Each number is 500 + 50 x the weight over the matrix's rms, rounded and kept within 0 to 999. Layers, rows and columns count from 0. Numbers have three digits each.

# layer 5 attention query, 192x192, rms 0.143, rows 0-49, columns 64-127
424496557499491501495562566397416487466541549490493495515394565512491515483505549542489532413523467558444538514568519483544500439443466561555465482491503526509535514457552523553485521559561509
454527482439567417471468542467516417498448581518602490481397502539486540495521533524476466470438432518521487509400494451537447487499479575505485479477463471436513527632529546535502460504495533
510474510476509475528529557539487538471585518545442561561477562522494506469452542511483541523504488438468420490503488521580504455516486462522489535437551493497526509415506451476466440509575455
434436528506433547454493524515414495459461582490516558478502594519499498547475561535456499442455475528499464545466541496529456447575521524532522444422569531570537446495476518546524450503450508
565490493535457534555546488469579544448579525519508529485500525497484520501489508444399530544549544512502546518451493523474549534486489523535504520518499489513511469467582503515490479463475461
580534470520434551552502500525487530486546488548511488505457572561528496454527545530467540527445507440480471525504547516442561506504494503508516525559446508464517567456524475479558477519514426
494448460533505502557575516425496560468553467528488467578509523414480506523501529503474546509464442480466544464431473417491455497455508471529471487580588472494515457468520495530552506509563516
511548447491469505516490518513459557512451486511489434476480519505537488529572499534568568450465482451534563477564504533414557522501450477432478521440527405420569489486377504467513454436574450
491610512442483510432437511485528485511380556500491481470442508515574544469495460454520563403495505504436454514624455581556612496518496442524478510524465449541544475565492527528544431471523517
506532486570491492540522460416550495492411492511488499441527509501551522567449548430466506485469490487514522438480484448491476553534457590546520564562468458505547508422483439461539562553517509
498581440538481500495562425421512456617430422490465466517535521503477413529491521470534565497515427602490434509440455503532519527510505526566502523451434482473421535505500496508538500488501517
502494541557479521512537580466525477463400538401523544454482481442523474512488477546475494505473496440451450532444556483532540467631485589514534443501483526496533484501452466503517529479511465
512570425513545557477454524587515533522457514548524464490503538484519461479507508446525541536463525435471420482452515483444585561531518510566483469434505554529441510484491500473558467483581504
448487506478479503477423476453513504529592488454510474465529498515561507529525468446522560545448511495554542446552537476517485505469561505574480480567427536495555529483505467590508497544517480
485499503504487521645528464533532470506516511551505464496596581518517468492415483502420516491473594508504452513493495551534571494554514527486487540397497450513519443483599555450533384497476408
582520468455589429502566495541437577477419442516481472506539421488518562415438502414451482443507501526545454506489550494534507518417563533435540437524535558498468428438564475530476517544455499
572493451514543440533576530492474562568510481520557546449393507485488507505509540461533473497511572504451469507526524474504574430496487520510609546501519502528463475415513567490554588586461446
529543476444559448546528446490560511531507443531463498472375498553538516469508439481491503561498533486518496566439459533495468541400493516594525567478519578469487564479525505488540496527517494
513484486433555466557523540505482519479554471504562476510466419435515481517602536440563538562504500493437456477534525511502539457464471476421510550509496557491574514429521480545519526552556475
459479444494516519509466495461509450473539505508546514488477499477466523516534548451487476430449463404539477501499550465589508488440530450565615484506553501512467497455465481505463535504518515
494535491562480491512534499529508515487501489508529510519496540496595474457459501496379453490535547503556459393483491484469504480447460571513467498388533487512537462470466456468440522526503497
512551571501570492522543507434572498508529548504483422458519454536464530494494490479519455488498443510450529440519533477419511551449557494515507485475506486534518521454491455495420507472535572
528534562385516478419439427496451532493511473454500533448538505517512512485501547497472486462504465508435507383479475462451467504496520463452552458504584454547510405505504484479553568510538469
457454531513447458576405577526468508537485523549483390500453561553507494501449487491504519509580466457473525529546471530575567456493442478465515392397481489471489519542533587559509478529494535
467488491466493504539466525483532509457511490613462461539526492465456473551524463467566442544459548505515483485491477426484554527463539544523489527514482508523472485490455491501463393502556533
495513518472481487427473534447441531433457490462446501476503561494464498543507553517524524472528536412501479548497477501491487530504462453533507499507515513528465519465489506470476451517478518
437489477460562488511555527550518502511470460512495561391487443531458415503444375521437455494503512413528525524526520470483514489537538514508466520481472528505474543515449453491565514467586479
582435476549538559460474517478452452445500507477454430512546525393453526440552484460472543450537518470470522467577490519490521490488491431533521515559518485517501463510494523518547564554486436
520554495451494533462558482525530498484516498508520505517504557529521449490453513479577583514481525535503478483397537456486486480566484392443438472592576462519402608498468460551423508373546562
451463545478530493554408517610493574506442485489505505488477490487533442504504507462515508393513534549525499544459466452430530531485565490448462468429478506575548515477561506517581550515422516
517488530528467499469485462498451560513490446489511475457494489564548456544477491518567617473529504526441552451626555543499494471466505480530481470451463447577469525506407529492566459511331540
491424557459523464502463574551502494493550490496495497484523529523568514472544438537511536512571471489474456501499516454541562517513502427517567498508494470498497526480488474525506512511533483
474551464428528423536495506474475521448529562432513521434529459497602495557528499460523452546502500476455541428437481538504536499496507455487515478328523434394533477435512510537511525556478487
517449544503505480447502489565485434510593512533527478467517507499493491463495561564481490451451515541481531464504459378472525492510524514449495518451505459564485411567486512471453538527599536
490542499509482524488538533557427492510535513494513503493473590567470437533537509451467513496479487504598516449523580552468504522529511466494473521536552469384418536480423493510589461542500473
473494566485485527545483533548560480439418482511552426476458387437556466440444504524567465448547489451545548537509542519515514609525485428514453474558451460555593431440460448497431471582544567
511453467561542588528587445491471503494435514466492481485394446517453455526543543517634495485535545517555483447454488503461443535475518492463476382517459508542470462513458482567553489461566501
406433500536504488582565509482527515488470549548502468539529545520520515547516490464463496495565570451483468525527422566489537516494520443584451558493416469455464532555544523550499421531491545
476471478518528511483498508527478382556588523425466504452620550488461517546491466469460490466515484486460512519511380448457541448498487509517434485507592503481458584444473396576553395488579461
507489405455438561491534534522478433498578482469547511475511491542483580508551467559536528443578439467487501529429545514569498459427452545589596460467489453458535450528502579446450568493507484
498527458541531435555474499574444461477448439562525520455495492428446483473505518528440484518501462511493523448480554484499457561544491514470469598580427530486545474469421409489494550444489534
482486514442484491422491555438489534601516570539532530490514486509492571430486483536512523495499461438499539457553452498470482546514479439538556474536467452502453500492495480525473482537389517
573481542505515464456470509504461498520466436572539469489497532470496491466466449485478579592531464470553517537455482483509429414488516493484516501407448422490532556478544457531492412418500471
536436551523497511525609501490503449497423494554495535469459554505515503486452499580594470465514508565557492435511497538527456547511502526509566504563444484492522495479562533452495456505444547
541515445525452532478484470511500562475495430591525506480507461440518517464530562475505475521516560543530517483490492578522503483615475481453588555527529473431442520449451582531526466409441446
452537509452550416520459513466505530533478439504516494506470477544518463497537536447507496525564502539505486408503436518454549542542510596495495485509472564467434571558466540454476465499578514
555490550537522482476441534494464506529533452448494528589447551498554507476461455470463429491567494391514469486544494462531421525534553518607499451557545568555587472569534483488511519508518556
428593543482496506506523509562528540470560475557524394515544453497463527502403501397575536437484532490495499506604457456550503523539542452528546538439537475465486432490522510428535563433529493
493448505512502518478477477475408497522531550471486476597550459445560519470524519538485520527486567549525487516542489496472474550542514478473520474476474511495513479422404458509505501418493530
518452465485452397525404505476484440545515472509488478521455504527464494477535500486484671458528617452573476496605584467484531466482540540456496419504496525524498508443429535480460542503553441
# layer 5 attention key, 192x192, rms 0.151, rows 0-49, columns 64-127
522529445480588479508518554480521436557397469539532499497444471458511484466470422500475518505461507563531459509509426502516528546457502509530528510513522540417510483553511540473536579517498532
491481512468514555521499478465534535489435491481432521475485552526560498494521472483479495502458528490539512481420499575503513521492520496509547496511461506463475528416483449449513518514435482
523512488510496525494529491509540520510512465499473538514481450486494465485524497519490462443486505571455462500541520504457501521450531474511508543554557561470531497439481530497457474522403521
454514530496523481546499488482537502444469455547445463528485578517537519559480537459463508534493501544571513515420507486577536520510486519467531543532464470486500523462465479520586543513466558
588533541523503494472527493527437596502577496502525492538493436514517551469449546514490506513436416494427538513475457476508408487515459452522510529463532489489506494503506443522455475560522486
569540478563525502548417461497482578516461505483501535524437495444521546523466470510490472521452491546548512538494500516500574542479499459461408447533502560432457439508499460504528530518485443
536480448517546456504537528533506506488472550512554485550466504564516449597455459477480486456451398436521536608428496512494479523508488510504492487485471477497506523464515418470580422478569476
457532533512450512551513476531630463569504439523501413467502448403481509512502555494490481517529545562527445533477401511386517507497534490486507448543571495468508410545447475450508550456473461
580581563499574498498487400401463451353490507528450526474505490412537489484450482471475485447474524602468475461542522463582453537556490508532489480528498538477478419540543584528540544367538465
542484496522457514526502436549515529479448540459439519499478513460525475529507426458530484457501508532482468507469446487468480546528509478488503503376553450573492487508512468518561496462516466
517568518489436461470418452546458473496450423539497513537548441502548515402481558499518468513501466514464545552489541585539463521470536481559435453506426524509513454418590471491557447519497436
465485614520491503579540458596399459427458576506581451532432511478508454478496534516599448410502492407515500535461502469506522517426536507511533496508494512499577491469450425511540477452501471
445498499567467425444551520524473491505545465518486494480501544388495550481493452534485481367506514568502547461521489600477525507404459563462419535558535516542464500525501506516469597473484432
441482540507450509484487510425448475442440488491513468513467465571514450522552453471516533491535467525434554550537493467518513556481530469472455502523510528513464547476474524500498473479446480
529470518452503547476494462510521476433477526511543490385465511487503503500491422459499481438420556479507525559574481559436483490558560480507528540584461530507523507416513559433530452454456465
508551474524560494492539494506560505505462520454538532540583570501485452542493567540531548439522500482558431563513477564508452449472460474493479558549448522578524471521444423433574497464537541
519494580587520524485467514501482542451503512523467475548522525480462535513521497533476559530497465578561473486487447468525468496548483468485455468474505567490578518532439462549498461560511525
527511495485474494484461462487547496505467493445538516493563453471490538517496518544511433552437470490532550517529431466565462512497474556476394449533551459480457547623499527455511514481463518
491510521532502561534504498490490539489557429446452530525477580485467480501439529483551535543565507525458502542498509484471501451518636550604476496480462482549510504406489507500501464524515460
471436534497484597524462529581496505508517518446441526570514474447559501513573527520440512511515499466463514457499510519498544481480545472502471458468511494475543498500458435484463508500500470
529438518532469542485460537524494517527442485467481550462477470478483473560498567451475519440505523515523501519540513483487493472485559528525544510498528481489510446477485441521484536486456482
503503465449515507541552415440471519506541539521519478576511507505513522513489532536473505513509478484467473534434427498509516526508464521482481531510422455506530508451532475408451458449533496
482518476518462440494471416525454497497561521520453511386474504523506471495484531530462532555531444513570497478518473588452527526546491582454473512531522605522465504562489567553477447451491464
454532491559495552477519536511482431572463510577555545503470482510430512403469532548526489505445476510450491584536483480463484421539439537466508479449442516574392511466490586545460473463526515
496470528467532498594436487425528545512509555488481402501472492421573492489503523529495514558484535479469491416552482514502538506523518551523494357486437488497591453467453511485449502511461442
574465491497512492503515604533494505436478579503485525558437507510427501567562467538487443413458460450494474542580496433555570467404544489518466557502528478539442461477532465484441456534547532
478465517491436500528509473493459567514530507563578550433430462510506520512570500537595488539514494455517519529586455521546443457426459506437456476498624517486470492595463531423486453462478563
503530560578572474498468480498518494415462524478507491515443450428485502508535473506536499504543432516456438478494495520519595496464552527568470511531529543490544529484472550549490579468477542
457497580603521425544508410458519501468511465473502427445511516536429544479534559490514520437547545527542503491478515424497429482484499437516506557511455550567488554462542493461466550530414524
462568562459517573449512445481498564506601522459497420524498426514509474492459488565453533512452496530484507494575519486418470524449479550516522517512523463503456489543512466382474510565511516
436494508498567405465479561461439521442471439519466515601538492438485502506516519504423465518424529472484500500617525381517450439546533495549512448522515486416503442589518479541433460436536490
520464454508465535518441470506496411437577638481484459497480478477409393468499482526560423545506589414441506543555412508463472455488512451538502494511583541546547528529516507490527486551511512
527448445499507524492546497531524532475435596424511534518485519523506517467476514475468527537499446468466514551487537530518527437482477494436508486521476439533455530553552504448434562510580419
516474509535472453474484549456456508537441465469492402523414558406418488497486504504498498475484467482508524488426546521523527543529468470563393558479509440437563543491545506462488518462456450
512430528457540433561443563483497479545513450509554539454521432481507471548474577464495434501512488553434518484446482513538503503596507491520486426452473474459387493450496438428514568531504490
564447491603473578478469557552522516511550534514490467500462458530536520512450497464576547486528553511527452478445433472502486491521455519519523491429478505453484508477420460493420494552500499
519557524443538513512457579508489421524536516617466467466542483536483414524479556478446552515524558518599511511490521483519509445479494573466469489566460519552465457503420419448519509572535455
498463527475442485471521507510491520558555527566501481507466508426473505512652536569586462476432487414505513527534459468482424546472534537448549500472462493406481477517478460493509503535498523
524511547433502435545478411506465555453577499520504479446525460517462528501503522493498496556466469492424415568496466552536508477392525505463551482494531450533536545526476509519542499502497431
517488426498512542488605469574497517529532481548458498482507531457507537535477466548455555463466532504458540575470477431506512546375524452500482509575424506528526543516449437519499537567498512
376514539598559438571488446608517490551473485523529509569572491481532561454427497489507535519487516510501386563404438547458507494473566474526566489455488501507481431502460524474470457513517505
485481447530500521467483578497542463561484512520493541506501543503520481533460465444554538535427459500495527479420437512486547477492633509407551445448524473441461531512519526455496577498495595
521464471484503454553539494511529493454468441520499576564482399437480498536551475498551509486520558545578468519512473509547512497495480576578526495520519483474567525519459501557453510472512438
545529469498488577455489441519451459545479565529463496485506512522482529490505511554447513496507568504509570504546512516466480550574478469502499490545470467524521464429478516505489473579498517
427431519565447516516488489541538525491472502496577523562570466527442486494535531493481526438481460507577561523507516591513471459418476490483513503502531601517477452486541429489541480490514418
463457472456558471512487474515439504548465514480521516464575561544532451465475532503525505568582530574482531536583425536530485554524408457527409546517490471449549501505493568425505511484525504
548464517488503475468550523500538537549516473510526477535519460488474504563442491480524407538504476478449520544485510555428491478491558551536558597448442464562486525536475440483526517554452487
490514527528448517476450493530544533505553504483462448512497496499485561494423421419574507457473460529488501432582580503535433544526493548445419488482526574517508546405514466526533534457535466
426479492529533508429487529518503439465523497445436474448455571596481465521529482475542473444500594517409521459434501578597573482464459514539530557516562463510431528563546422520563532511511478
515434450531544462552500500560464439503508469545548455550478476502493434443432557467551427454562602542570492524614541566445415439452565504472484492550472528478514550481406509444561564533510556